config = dict(
    n_kv_head=5,
    vocab_size=8192,
    norm='layernorm',
    tie_embeddings=True,
    init_std_o=0.00422,
    lr=0.0036,
    beta2=0.95,
    weight_decay=0.041,
    decay_fraction=0.922,
    final_lr_fraction=0.05,
    batch_tokens=65536,
    steps=5645,
)
Each number is 128 + 24 x the weight over its row's rms, rounded and kept within 0 to 255. Layers, rows and columns count from 0. Numbers have three digits each. The size before them is the row's rms in percent of the matrix's.

# down: layer 6 MLP down (transposed), 640x160, rms 0.105, rows 39-188, columns 80-119
# up: layer 6 MLP up, 640x160, rms 0.119, rows 40-189, columns 80-119
down39 121:134129115169160105072106116150121168094108163143138122164124160151176169159112073161115131094117131105122128158125130073
up40 095:133140132142125148149103119085167136121117134111139110130122138134137115121069154143108153121145182160125146117118135134
down40 087:150110121112133128089171128196131148145105120114105167127159099123167120164175113143115145112092096114131086143125116106
up41 093:165158142125144103134127131145095124147112091090112105118135115149162152132140192144133164172134126130118124118099110114
down41 090:137108123081165188110139138128147165124125143126125150165129115138156130122118106160099077080124073140117155140146151110
up42 100:125130137125152139070116102140117114133086123117111120121165105140133093165080122086105155107128126154094100114137117136
down42 106:137152112164139106149130128155125130121174127143117128154078132078143116123137113143125115149147132124098108153124128056
up43 101:149158196167116104159108119114129089110117118108104100129110142140117090144111127150141113106125147109160139109118068151
down43 105:107129104102109169093154182127153117124137142174143182116120114088107178159096168100104158104142105181130107158121135132
up44 112:162121099109112122076103085169113109146099138112125120063130124124169121128083145104109132146096127105167116104110152143
down44 127:134135171108140134152116142119124129107110115113109140111133095144141115123167127144159139103128150147147102113118133087
up45 105:115151115180135170132140118137136141141117156103142114136135148110095121138108125128087141127094129112152139121118114102
down45 093:162122160085108152122125116149147097092143116098163140109082088180125091139143139173133124124107135165120152117130153122
up46 088:151155119134125147146117141073146129128132114132135128112148152152111137123141145142185118102082099095126101107124109125
down46 079:106126104127128095119117130118140148115146160141120107103106139116114125143151086123134135112147147088115169139127131110
up47 101:123165125075132159150105137072154093144117121118087117138167151115150096134120105146156111136188149130134097092150118138
down47 083:113124125175133137148133103142121128174135137125091101118144156178115167127078183139127101131177142141097098136160142145
up48 115:115127118137132181155166132141195087122106117068142113112163098150132134124137151133110116155108168106100106118101137170
down48 126:161133098130119101108122131118112125130123124078156151113133141146077103100127129151113106084143117133149143099101144133
up49 126:155127158127132136158145101085138109091129124117105111114172117133148110142117152102153125119112150085166130107069057150
down49 151:112109116124098134096119126107125155135117105107089105139174163123116145129118164101105115152123157153140115107149106154
up50 106:151162206110150106134133139166136146130076103123091138119156123165148141131155103091108114124105131112133156111106123108
down50 100:129170124103122139100176118184105162137149138133084153059098123109157152163117170099139103136116079151111130163145123161
up51 107:136131124157134141141159105130139148144118146093139099108143092161128131135104121104147141132130127121127156129095101175
down51 134:124143118148125097105110112133139159147145130116116095133128114166124159175113119104092160121090123144132153117126121099
up52 110:139156150101081136103119150152095140146054143094121146131110083149147128146122154128144130135158129115077147121104124157
down52 108:110119111114154123100156130151115134077121086150110165155123126135137191148127107157097140141138137135104169150125130087
up53 122:093133100136129151154101127119152147127130130085130109124120111151109123141078092145127111144092122152078152114146146119
down53 135:155108128140153127122094167148143156152178139111161136171158145170122098111140139097100093093150136165169141135141114090
up54 103:156136158086146133122127127143121132107150125155090099129146104128158173142139102147141139139167124103132138112147129105
down54 117:168108052116160119154106130128114174136081106121136123151152099108129156117142146111121112072096139137181136108122104126
up55 111:109139157075110128153133093124164112089106127098160164070130127123120109145079115127116120153122145124122103101123124110
down55 124:095117114115132121186114151134119121149150129102124109143085114130138101116102159149136106118138164110135135146132099126
up56 106:141127168138113140108156141116179129148123156135153114133141100140163156138122144122112173105109102129148119121111101143
down56 094:161144112143162106131117142142123115206132109110128092119153143169129111092129095098144140116160159120135153153113109098
up57 090:110133142103139113174161125169145132133142091119130088123111132112128145159086090145100163115127157127172169116123103145
down57 103:173130123124124128100121115094138113111144163114119129117121136152099120086141140115160099116147104126080126116142153167
up58 101:108146126107117135169143085144194127116078114150149119116168133125143137138155127107161149110152156104128152099105125104
down58 128:114146101143156119131132139113173138100087132148129144117140132112142150153127160095140185105138138116094142109108138098
up59 099:123140102107113144156151136086121141118104092123126085131155135144176149164145153131096127107152123160114133121135111121
down59 096:103130101140150128121125134103070158146130090124125182168127141172119122095129100120108115146118149093074131149184124123
up60 104:128136209120133154140166114082113082130131073079108127135121118134135105134130115109100124090146136128158153120134093115
down60 103:111107090141118084164112112166154155125131120154173103136142117124102166106125142183145140125144101117124099137119135146
up61 096:150146131082133138155134123149125117162100159131115099128111093123127127146105133113131127138103147157107130119132098098
down61 082:117129127109125109083159093139114157129154136165114147128135125120099099159119118107119158130148122159110152152151158121
up62 110:151146143125168151149125149155123103105095116083145141106101090138141154127141163140148150181126122081100130117100112142
down62 100:108112107109157160136123171113133096127091150079134130123141152115119161096138094119113105115138141108102131148140126105
up63 098:092152142114116182092121171157132132153128153126140154133064150109121091125122146115132145139154092090114081098125093117
down63 087:137086110133131123089141081137184129126140138133186169137157105117134114128149105096182160140139125136112060121106129136
up64 093:124137122140159121158150142069123114157125124122102121119097108135124143138173092170105137124121107138109150123161134123
down64 078:138129159076118141094136135139098105092143113134148161118170160164192117161130103112158110147146121086151149140135097157
up65 098:122144145161126163141152149099137128167119143095105153122138091141138127155161110116065181132149156173130096116095123107
down65 099:126093130111091087125128093127117151131143155102162169123094140117104175076090136117175127134118128071177148109133165109
up66 094:123140105121103179111160095079107128081114106077102159124133128138101160123147146161120110170135167152108177120123098112
down66 103:155136100137119137147114139100170115154138157173153115141125136122090112097127128118092146112150073133126097139165106179
up67 108:140140167094102103128118150098108085112123147116088151149140134131120120134135156167132149112133097148156096112104115148
down67 106:105119134156091142084140131148112180152155100110170138158097151130129131104107116145094108130126148106115106080091131111
up68 098:114143167158174149135141128147123095113121094153114118132119099133137143131101079144096180138151144153128137125094098092
down68 096:097138128166138154105140099119119136134106144154087160094090140172144136129118166086140076155149155136119101141133154143
up69 103:151145140123170126175175126155144113154137145136127074144135119121132092149141123138103142121119110088167140104139114167
down69 103:137158140154099100174147123166109130129122131150165144098103150116118168096111130110126133118148054115122112117126124166
up70 101:161130148114147162104135116131151144109117161161116159148134074143145139123100182145128140123116138111134109115114125141
down70 104:084152157125193151126104106143092122102122158114147135101121122160154136131088145133105087129138108106159101147144092117
up71 101:155128119149167090096101120164123106117133117109168114133129115153129108160099109093143131126122118147118158104167122114
down71 104:112131124107110068161142135179159125166115158102171090134114078138159132123090103159135110131125160085123118134136156150
up72 062:132193159115149125081139148123135125126114096103136104103127117127110124148124110110132161135103162113116148065115128101
down72 084:127196149136143122112103126130148100134098110103129123090116098134108152151115148126142162139100144118119140047115136106
up73 104:122175132131098140113197123106133103157088145132101128125131144133132149130144143148139162111090112125110118117135109126
down73 098:116114110102148144184137156163125101122186117151103102107138118130091142131116103107106096183155114119153107100150135126
up74 091:161145160101113121134144178112165116108113131116123105109132102141130145134141148108151146165146116126087193118177121138
down74 084:112101094123155138132131105121141082192150115113135125138083145088155148125127145132163111128154122121107130145106135110
up75 118:084128163111138171092138111093118102098124094140133109123130101149152116141160123151130109151101124133165172111087116137
down75 102:167132132161131136143102146133127153168161091141110138081149119143149110096138153134123160108139108120153141124127094079
up76 091:123175155179133124158126090102115098097100077113117085132115137130127150147118122128109127085115140133153153110132140135
down76 086:098101092134125138105161124174115104135149119133115143119138126139161123138116119101103144134139139105135085175160120157
up77 100:139159110143157112102078196105126134144100108111130117117130078148168127148153112191119153108124118097166118120133132174
down77 087:138124112124105113170113141131125142102120099124146127125130132139149094153136096120173115093134136161092156141155127125
up78 100:134145139136136130130132149135176060111124148077134115133114130138131127143095151101172161118118139136105138091156114098
down78 089:133170159118152145100121140102172115158151123120147148117112097115168121125112142123152117139112130121127153093105114129
up79 112:124150140099109121141122121124120133099073169104098127109159146137154180148077125136145142137151072135093120111076126143
down79 109:172141137129143089154142125165117121135131138111134081114158167174102098138108092120148144135112128115137129145123146118
up80 070:103182123102146130111085113087156086123090140113127090123129115153139150135112117127138204145102160125078143086158129146
down80 088:118192141111155140105126118110161099128083115097129106103127096162141144179104130131131171140101148102108139060109134121
up81 109:139145113105135148104117138104141122156127140132092121153127127129135119159138096151104123116153091105115181106151117146
down81 109:123157138179139148123102112132168086150131122073154143159127147129137133161132132074138113078118130160151135098134137113
up82 106:097118158105131158115122156118108107108082199119158141106110124193159118144128169130123150119152151098114136114060124087
down82 093:098111136116133072130082143109159127159113125113143135113135133119101124156147106079108110146143166142127141164151121111
up83 097:143133126125114150146161119154143138138147070105101101116115144121157123132108080152127164152176125161123132116131111138
down83 080:089129147147142118131114152168111115139117162152131148168172082121077148151131133128103121100123103141165123121089134129
up84 102:095149152164136123139120136120134134144104116145166132122108103141108146145146138121121137148135158095164157106142140181
down84 105:094129122124137151116122129128134090124164086142187099119160172143120138059110126158093142115136085138110113136146143103
up85 089:122153115149137133181150117173114125138133131141127134134138133148126138127181098128136159126117177121130139106123150095
down85 088:158099114115129139079116086108113159168146184116117101117107128133185164113155160133155128161095125117128164151133121090
up86 108:172142147134134127163119117163110116115107124125105121112121135166115151138150150166143152127156150120105190109133098146
down86 121:137143101118145114102150171112165105095097084098137137174160111089055089108107127124099127139137168153137132130122136124
up87 092:108153128145122120119144144187119084065101154148122130117108131126119143156135121157099112108136137136100140119131142120
down87 098:112116138110128151108083111105126181126099092149144109146117124164136117102119134131114097145159127129136139150157116150
up88 103:121133115144155183110106129138129136130139145122172135131115105130109153137136123121174150104113121119141129110111130139
down88 097:130146124115143097089137123110099114130153145099084125145102111171136109127140104137108124136140148129128155181154127084
up89 102:105136150126127170116129131120176127170122146123099170122125127153097088133143145170120129131133113133110105126118125161
down89 090:179066130146134114132100123147094109090134117102170094100154108140165188063109120095124144173096154075120119102103100105
up90 100:052157108114163156118101142073103100156100143115141122129082108113110130140138126137103104180112157126128120113151130103
down90 090:110118126112139088108110094124178153155107123158138152137122139155145134154118158107126177088133122136144101180091107133
up91 093:169201136173144142150111168086136141167146138115139114131129151129115103143126123152164123089095150142146174102126139094
down91 098:119063134084133103112161120134138116142141117148085134155132124122128149057159165090073149139126108121096128124129148131
up92 086:119151163145135125112148177130111109141091155145097149121109108134120139126147118130157117106119133082090114122141136172
down92 086:145162116166142147105125131099074096114137106123131160163135154100096073186106129118138109134162101183161132121157159125
up93 101:191151153061135125136113129163141103121106097104084098113128122169129137128104130156135111181124121123122171104137127127
down93 109:099128075164126119124130109118092164140098141150133162125124162150091112118123121133119165066101098143146121144128177149
up94 086:153146143121168134187090138136104133143143147144172107138066117132126142142140095145134152138102137107139125111177144114
down94 084:138116118133104124131159110093164153103073145145113161114142110122142123140087138117131144091177144152106116144115117141
up95 106:099136092110150155152132118111148143149141159127143137134145111154178151133128072084105143124162143122143144120116107140
down95 116:098122162157109126126135120094142094117112114167120145157096095063146122187124127121112085160096114131154093156119113159
up96 094:121143127099134122165110131111169117139109113149119146147116129114134117130118131173112126099185134123095092109132109083
down96 091:168156122127147163122128118126162153148170131087131144139108076115102147106133151146187138139083097089138145149113158167
up97 103:125155141139157154124107121112140078140110161148076111120137102130143119126130168155114157091083146088109126109098112116
down97 100:080126137097160106104113149178078162107123148151109114156105167107173109070124133128103153133157129140134139153112155107
up98 102:128114171121140175146105171109173106136141122114119120156089115135149121135160121128147117123154143107064105108115109107
down98 110:106178114113135093108151125148116116118087112135153110121151127162096133139113137147118130115106101184191144072134129093
up99 104:169107112117113124164122087125164106119112136159122089110152122156132097132174125163150118134086125081136107104121106105
down99 114:113102169141121162142138082147123160112134117138133167133140099157138147154101139102108154151127140093121142169162157102
up100 082:151169144182133145116153114102165130137115141131138073082162119156157148147142140124132153084111141138128118096105131105
down100 082:146177128137146131114126111135182151117084101116107111084098112149109174132146152154149162116080128118155152105109149091
up101 113:095148119154124121136129114102170143135114140135109110109123143140172175131120104086103146111119117142124095105132126145
down101 114:135089108121137165090102156155138153117110149111173132106108100140178164153171138118131109146141161107105135133116158138
up102 112:087126164137103140092117114131099130108097104128117150090109108128148143150119130133119153153147107138102153113185091138
down102 123:128139105149140130178145134115138147097084138154079109121106114125122130111177103126136099131118150095114147139134079130
up103 107:169138084113187152092118145142137097125142137124160154137152144130138155156156068132124137156090150139152138095136118123
down103 102:162154138155085115137155135138164108133129134108162157171126116144108152133085151120140113103113094097116137163103098177
up104 107:113130129131158178150126107150095131109084134129159098109130123149184140148127087133126142107121127089116117118157112146
down104 114:114129136149159135138097159143106116110108113158191168162107155143165134100122096142105077163108088142144079142118098161
up105 100:103132127108148146121119144110151095147117135142136125107116100125152111137114105135147121087148119169073153110138134134
down105 095:129120078124135133132133124139126160130114156125179097164113156107102123057095144126108196143120081122125105137075140115
up106 097:143156175107132137135133132059170106140121120085141092094142113135148110138098153119125103127134149110142111106090115103
down106 084:083077116122086127133146105150153124145139096129140109171130122136104130088110125144100152132180124148145077203183132129
up107 104:093139141119097146159157133078139144146071119116118132128111134148147156139109158119142152154114152156138135110135108117
down107 087:123101051114105109141139095162108112148127094132142150147126133112153134123154101105136097098127127134120092166108145079
up108 089:121140152125165159148117141088149103140127130136141059122141131102131141132141113173116129165152120155129163110082123106
down108 074:121128124126143105131101147167165159107135131082126193129177158110105126141176103145142109110124125141104146109119099133
up109 110:162139121111139205154142092096122147119125152073139094118143142148133123153168108174124105128089156138135172107188112151
down109 123:161161124124106116135105169151136148136162157171148074141105125139071170143121122125121156148172173120100117112150141139
up110 099:127177122157141169132083152139129080158126160115157169108132138135124123138159133138123116122084129117102137108081110099
down110 087:134096117111129129106121147125159164103131156150150138134120128111149096114108100104136155152066126135136100105186135098
up111 109:117153127107127135151124118095117067145117188122157140131159119184165110149086129066150115134100110147150102114152145129
down111 087:101131107161171124120136142136147126113130073114111161158127165114099140118119165101140132127134092144125121143086158153
up112 099:133130164130102130149123124112136141151103151096114131129182132114141106137115129149151110136111147108084105118117106121
down112 085:103149141177136100110160152125103152126149126111104119121132114155114146116136113139108142120134095136156167126119121140
up113 101:130128139124098211132139108117110070126101122177110170127133107141143100138176105152117156134132126106129099105146133130
down113 100:144136108159117096159144156137067187072151121174119156154147079092132121111102167123122122147127121134145096160088111131
up114 099:084113131048095144114112123163112104078073124121138122152084128173127136133126134118120134176133170106170159121096123102
down114 104:152141151154170126144108149122168148151118137123134120137182138104120158112151097102137111052155070144102133130168150143
up115 115:164142115072141155146118123106152146123140119097107131103148082121170163138145158144103144137141139119120121126076116102
down115 122:131135131133143135109135167116130164115078143120174095143124094148082108121111148162115165124105112099156120077131170144
up116 090:125137159109110107175117143113128122154129138162157104087157076140094128147146139165107160128119080126122132097105135119
down116 073:136106115111139144105128107126117121113139125116112148122138150150163155114152110056124111121131172137142124184132125142
up117 104:141148144112173172099113165138150137139121164066106165109149101127189131135134085134127120120073106153100103117150122090
down117 108:109135063141149125162132152111108136135178119132134096071105158118159144152108100116110110090125138114116151112161123121
up118 106:142167141135079125103128115151105127122118130133081132110132126116167108144103118186104160154144099137054149115148088122
down118 108:141093123092132113168141109131142125138112107139144122113102146135136127117112129121125144119105107115141130134130154116
up119 102:162142145117139146127146119100131124119083084080088110126131134145109151149113114151133142090139150106137142109161108137
down119 112:152116130118119123133049164118119098165138151159142105098133127122181087137148145086124068145126105122124082136146180129
up120 098:134155179139121125105109121181143066142111158103113138124145102133143076140090153124150138182103110116113093115112131114
down120 098:122116136115159104161132153102143114156095130111147159105178162123141156090116114121139103136182109114086090137155109121
up121 094:117132130141097154118177166085127098111114114130141140150104122127101123135127158120153135122143104128102116117107101092
down121 093:125135105107120114164126099128139094157108089137137102147142146131095097099135119143107153153121139126155124126142113072
up122 122:174128091153156180118139133117159116100111113121140109104152114119136154129190101149119129140131159117077137113138119157
down122 122:161157106097125155157094126097116125080134131127108099076128125140133168185134150141137094086144127143114138129168114136
up123 093:147139174117185108125079147143138135139131148145145126137158088143129120125133124112095126108117136144151109114161136130
down123 074:101119087163103130124136108136136093164114106148112133132140083137158103124088121118169143148145101137100158148154099102
up124 104:128113138153161144155125124101131136113127123101100080066110124136129119154079114144161142116140164136132149106144125133
down124 116:118105152118073107091131169132089129096105118157132137157165130132100160140148155111120162173132104104141101180087141140
up125 101:151146129104143173135123175151112114105150137114138115139096123136129101158169121154152119126049150086131134105161106176
down125 094:114123159116082130132105158081129179143132125105128127144138155099143152135123152079085134103157143169142132132121134174
up126 100:087142097131170153132137114135161105137123162095078094116126126112168168124133150132107155096090156135097139120134136114
down126 102:134119166145107166128130149115105125162134162113148190145149147113125142137162095136159086140145100115118119107160140137
up127 065:128171160102169121109127144121157115130101077132120080097130112147133132145154123123143138133084141111130126081151129145
down127 086:136182151132140123134126137124148086116083088115116097104125098155107142143158148123144159145116141106115143055142136116
up128 096:112164146111136146149131173110147094104127132087095094151097135138102137137130147147132107109131160133132112117121132137
down128 099:151116118114107127082162107107092140133184159115143141133131133096110140107112128148138164131126069119119142125179126123
up129 109:163142205141122117082148136145116119117099098113132110128125121137140175148114150128099116089104130164104135120146119155
down129 116:077088104128128137133106138134156104109144181116116139149123126148104102132112131104140133120081123107142135100111144117
up130 095:158155151162138133129170118151124138094112096137123095184151136176101102125149142176164121116081124129104148109152132112
down130 093:117123076133134120154117153117090094168113089145161128133145137141104141112096117087094094160096117116132141164138141134
up131 094:111143134153086136114140101138114131093108089140159105107107100132096156148118179101153185159118117164127119095119127101
down131 107:135145144133146144118132148118140140120125107122106123138138179124134124141125121109127077135111145123134135146118114137
up132 104:138127155126127145086127101110151142174101134107128117078168126105163122135086116133130128143061142150168109113097144102
down132 099:097117112134134101123152150134106120080137132126146141134164146153095111055123097195114136146106117173117117116134136119
up133 099:065153188125137143179132146110126125114097106099107132146124125161165123124132116154083182141122161160141148122162136102
down133 087:154136186107129129091087157150125115184105112128136142109086139097168139119107144129129111154148143097123086124120141153
up134 110:108114109128112154092120107133167135156115123108122123121128119138149123147112173154158107124140121075102086123122126066
down134 118:122120112118132151089078129092143117143165131128117135158126166134123112132117123112126128155143127116158095130122095071
up135 089:082148142141104141130120144085153111110130125124104160130138126127134157127156152122115220141150131136109159126067105133
down135 084:160125102137145120139137091167105114139158145121131081130128155120154149156132079139125048118117152104154096117184127136
up136 099:134138163132095158105136146099140157100107133101128121079170116110123145124140153129123153114124170119132164116069126133
down136 083:155115092158112101114136145093129116144132097142203133165131167092127141057145125129136093137159133152154139153120087183
up137 102:137143109110145169144176138100134132137089101102104136116144113172142145135139113150098151091124136147095138128110094121
down137 106:151139128118140122121140143114123100121139120113153144151136113109115162124151139112120136103193096124104161129121098125
up138 102:123115123073125133134109151144101121077132138149162139087133149164162131154132114081147127054117116141104105125128093165
down138 094:131117094140117085122119087097138132148162147102160128169107141110088138064136099195120125175121136088125139113131153097
up139 106:151154171142153129142155118102166100134121118095139124100125098125137104133131149114151117111105171111138145116121085111
down139 094:101153134090135137101120099127182139153134103145088216076179131097133109150129118125121144122178079118112168153150160157
up140 093:118140119129111130106183153096112095089089097128083102138191114120104116164131123168083111106138149170105115114158110142
down140 096:159110160104151150148101114140126108157146115107132127090149138127170162069136127116134150123114096128129122143118116085
up141 109:163159147145127130086138127146103125110135159139077121111170109124150172153106103134104161106102118126088109120120127112
down141 125:095120134092131103171140103162106159102132127110113110161109140115159159157127100117142166123114104138121134135128136132
up142 071:125185140107144114115119122117141139121090113124154121104137112154141127154128119134130197145098168108139165078115135141
down142 080:118194139126144132113116114108146109125072132110126129108120109160125146181112143133135173146094166112122149061113134117
up143 101:128137137145085113117120145122080101142149165124123157116085131112147121142167083121136116131140169120123104121147138130
down143 090:121121152171137130116104156134093138123151186167177132064135126135132066154119128099150124088108133109107129173135121148
up144 086:105134122132137158137107082144177090124104143132148106134107144139122147138153120157161124085149126099132156123112125116
down144 073:123102141126120129113149141113141149145142118157077129142134157118131105133143153104105108126133129122134084160087138116
up145 106:123144091124139116124122124139169128148123147154097096119109144156144142137139145090113124118132095153164096096123084112
down145 093:135107148144185062112100091110160154093143154140087144106103094170084148125160134137128162122110140083117139145087125132
up146 101:075128138115114134149160116102141133133112151134123108122092101128157110119146142176134156089116162132087124109135135115
down146 099:148167176176142175152102117126126157123112123127135134160137166113119141126121108118131113155147128132144160113130135118
up147 103:177133099134128126151130125127109142144095111109054146100135068133108158131104115125159149103173158128149135118117130151
down147 091:132162142140125150119116121168120124098143155138117126133107137074114132135158175161124096118058115136106149120126087106
up148 114:115138159104123200102142151157114121133120131109122141128144123127125154144113081143134107140095106094162157111100134136
down148 122:138125125139096170140201124093075135147112176114146175147159126118144154118161105105103136124117121095119133139125104090
up149 095:128174205104166113157121110109128135117114117129149118118124103123116139126142154116130119114103084102138139111120111094
down149 092:137053067137123168147142128143157133113116144144162113107107139167114132131114107165121143136166159132113118136130140151
up150 113:147113156158125164123165128151112132140153109133129138087118126148102129126151168123165147166116145104145142111081124122
down150 124:131110117122139105122092130135134116114167122125158141110141103145097107100141121112113110154123143123136127115148098150
up151 111:115170135134088110125150103103100113119137137102124117076125100124126097159172143137130169134095148097129147110090122156
down151 127:133163129155159154129113160179113151161079122118135112142091115129105131094128156136149143127122108168111114139129117113
up152 103:117112112151135134138112139156117101120113189104135079122151118147156142143164094122136114108121113120078099112166118108
down152 123:111137151114154103132150063107144084094135104109125124108122158172151165134112169112103132127142129134162123087113123072
up153 094:105126176156120118150118140128148138118145096110155120129120130123106100130166177125134162136133125144122143127057118147
down153 097:152133075117126147099150120108090167126108180137118126151091127159173145125097094107137102107085128105119150115139141087
up154 112:123130096117083141093188090133136128132077118125130101110141124129126124133113149114119159149129161112099167112111138133
down154 116:136167128140122129141144109110117141120137143139160151155152094087120096130092145093131111169096110106106147128170175119
up155 093:077154121162120113090117118103164124133121113136120114163105104115118107147149119135137153108127114157133123115141114111
down155 094:156083110099168142162168140161122160119150164145131131094151140134123185133139147083133101139130107119109107142090088129
up156 111:083129100146098125102153137135102122114121134087131169095089139142144130154121104118136160133125169140127127127121120143
down156 131:122126154142116135087113113130093160123104104095100140121101133110108155139139124124162117138124112131139104165139179164
up157 095:119143119148159158118115096094141101150106147126121093122125128132150152126109099181122160127134100124111158116102125105
down157 080:120131148140106120106114139153105114120149105086145122148131122089111101125115138140121125081106133143132118139120117197
up158 103:178134102162131146111171098135130120125127135126126081136174144146134148138188085183119156151114116104122124099080135122
down158 102:118118101117137117142167135133168147143137179149145140140132100085174116130125121113079098094119147070108150162148104157
up159 106:094129143109095157143162141050153104141096081133133079122113090120119123135117104119147149154134155178087112118152092141
down159 106:125134124110115100091117124152090127130146131108131141130205154137089142088142119135123132094113173149141112119107141101
up160 115:133124132121160156148158139127141136115119145116134148123121127136135094133162099140162149126114117118136173126122090106
down160 104:158163159131114129120125120150171134080121127089149121126094115146112119117093128136176133147149120148135123102072183090
up161 107:128154114124100111099148124108147121147104155117133136098111122133124169137068117124122156115075136094110093121119132137
down161 124:096101168148111119137146177129120089158150111148111129137178109121137093168153073082107115168127127134109103132122114130
up162 112:126132086133120098128112160140175147123138117122155121104168116121123157143097154146146164135158119161090099125076100123
down162 116:133139119171119134100134094159124107155134161109147134117113127104106110142139135136099130161102131145173112108157149136
up163 091:140148118089129143108093130111113136131086160173130117097177140153110139149104110078141138093118121120065153114108130073
down163 085:124142063132143129108132117137098147131111114119146129087121160114144151097162121133142111118145141133102163147170112126
up164 100:109150113105123178144108149124153088122117156079144084114100145132137108127092141131143128131125131119078140115144129138
down164 089:085107098135139138133093150139099115096154119087128134146133134136083152115106112095170165136129142137111129142114129108
up165 091:152137143116125158171163136143120092149126101119124079110134122146145146140120142128156120173127170094181154116121134115
down165 083:088121115145143112040099159123133150129120092146108174163109133114110104162140136125090108067132113113135144145154103155
up166 097:151128113111127111135111155155126103103111148178110110137108133144144100138157145194144160114141139152094134116099141133
down166 086:110133156120105135110137138115100124153092129136138162144125121124115135117105141139116153130095134103192127172130124087
up167 105:121122094112152153150150111071113120112142128118126072148114126169136166145115107139105112102115193083154179107111109132
down167 111:147123124125127122163112125121099085120113132133153148154081118088106155063147105129103152134146093132131115151133141137
up168 106:112129117149148153090139064096190106123102134099177108159129096118102074164092119124090127123094120115127144116151143130
down168 094:141112108128117101145099144108147087122106131118153138121116147152125141082136145122152108142160128115121117138138162127
up169 108:160154138107114134145151158131117127128138115133102129117113133139126184144116121096110099143131098167123123109086117098
down169 114:065137125114156127111139111116155093103119115111131088129118142127161123095132128106116194149092122107104125165135117112
up170 093:079133193119163137124121161104153128138107138150119114142175129133132155135176112127144144124163120089114119117096118112
down170 082:136121077123108148095112191137077153144145096165133112099139080104157147142163128076122097107103139104139155132146144134
up171 101:132162170128138170110136099107117139147135156121155125111094081188136137145107162099136112133105154111102126135129102118
down171 110:137106108124088086116080118153111130097196137162147146119141122090148163128135161122133102129130083164117110140181156155
up172 102:070143113085131141117126152059179132109096131103133114139111132142118122138159106130115115120137123122106182109163105082
down172 093:131084105129122123096093142173102096134145106167092147094161157134129139170152157118103132141126155111197074158131171113
up173 100:168153158150109153113169131125130082111114119129107143148138123153163160134114110146144147130088103130111110123121119111
down173 094:124096113128094084118116083139149196146126153120103153123131135115141154143135146097146156092121134158154120129158127122
up174 123:130128178135140178109130072087141137112121125111140142101153108162146124132114152147130158147112121107139162123072113151
down174 102:111096162126155186100150095123135143117149142089139151103116107168142132087098133156125140127093144085122138177099114127
up175 106:129131142110162093132120145162142128098151132142113091095134073151136138156067127118114163142124136140128128123098120139
down175 107:104102156117145164117140108101128110152096102145121136126110164149135163079178096121121103124135113151131109164164150087
up176 091:153160166145128109105146147087121128086128109084160102147147160152117140139136147122142160133097100114135147113130117114
down176 078:132106076126123111142094082139082117123134125178107128105156129140094119096133113166137107140146152120095108149142133127
up177 095:144124116151167162110102089120139124131123147090144088157147134167154161134153108125097111137112124104150166114088159077
down177 093:109106143078070087111146140114141134135128119087097133155120156084148083065142141125123130128139137155094093162147117146
up178 110:132142136171119164149147130106133112119117084123105149132108123130109127129106140159132101113133166113099119112153115123
down178 102:119153156116153104149156092128104126093103121126137131147109130109131160076158105112145169138103113104164120138097142115
up179 111:086129142077117136127155151087182139123126158120125068114134126138195154134099129123117130117120147089117154108124143115
down179 120:102163068104157149155099108108133152168114099112109168118141119114148129141128122118107130154145144097146142142133152123
up180 092:183137092147139151139143109082106147098128115145079104123134141120113162139099132133100140112112123163083214112122128093
down180 097:115129129122157127115097151143156088135147122159153130124114140132096093077134116113158081167159115106172072139143159143
up181 104:110149113116110151167127083103138149125107122093148130102094126134144109153128137112115129133136096139116139104110123109
down181 095:160102146110131112091133155155117117141161141123102115105114147133134111109166116153137142162140099135135081168110091099
up182 091:117144135123117134142115149130106145118121124161093118120127111113097107127072150144163166130137136109078162122089151097
down182 088:111120121131158141101133115158118118134110147094107117138149101097181159188169118148101112096143119132139136095154118151
up183 097:108133121138135130126108148125128139119127136168142126143107103121131159148131159117130136109173123135120144121101105096
down183 079:136146117123138144156129099130075093134147082046117110128150146149117127137132126108113144165125166145141161151157112121
up184 107:119127170116149128101128113053110143108123105120123118122144142149117151168135117117136140086114137132083113126119116096
down184 111:154112157088079106127115133174111130120157101128146137116129087114105139124119136130123105102156109162122134148129118130
up185 095:141133141133132138102121096138096100143077140137084105137125107134137169133100138127131163148161136121115069116121148165
down185 084:169153133125145178146089132139130123129151163115134117085128090101096090144157109096132128125103121128144187097136105098
up186 104:079118172147126128088116111139190144114078135127167122117142102105132166129102139091140151111141124113136108122111139101
down186 107:099120147121145140150143136118116121117113132106135107112126107105164146129125135119145144114086154118157175159146161151
up187 101:133122143142096123153119120102067095161087126143141081096159118155124108142057119169101132108098114068104184107140140125
down187 094:142116137110150098110116109113128128125123112124152152145102113131123094067125129145131149138151092149110088134118109150
up188 065:166140155110122114124105129110191148123092155116136130105149103161144124162109145123131155140099120082097161071111118124
down188 079:140181132124160131121107116120160104130090126100129109115142093160127147160106149138143157134098145099112148049118127119
up189 103:162130166107140158098130115104113111115154161174131153133111092173121138143139118170144099126124118090113163105125113111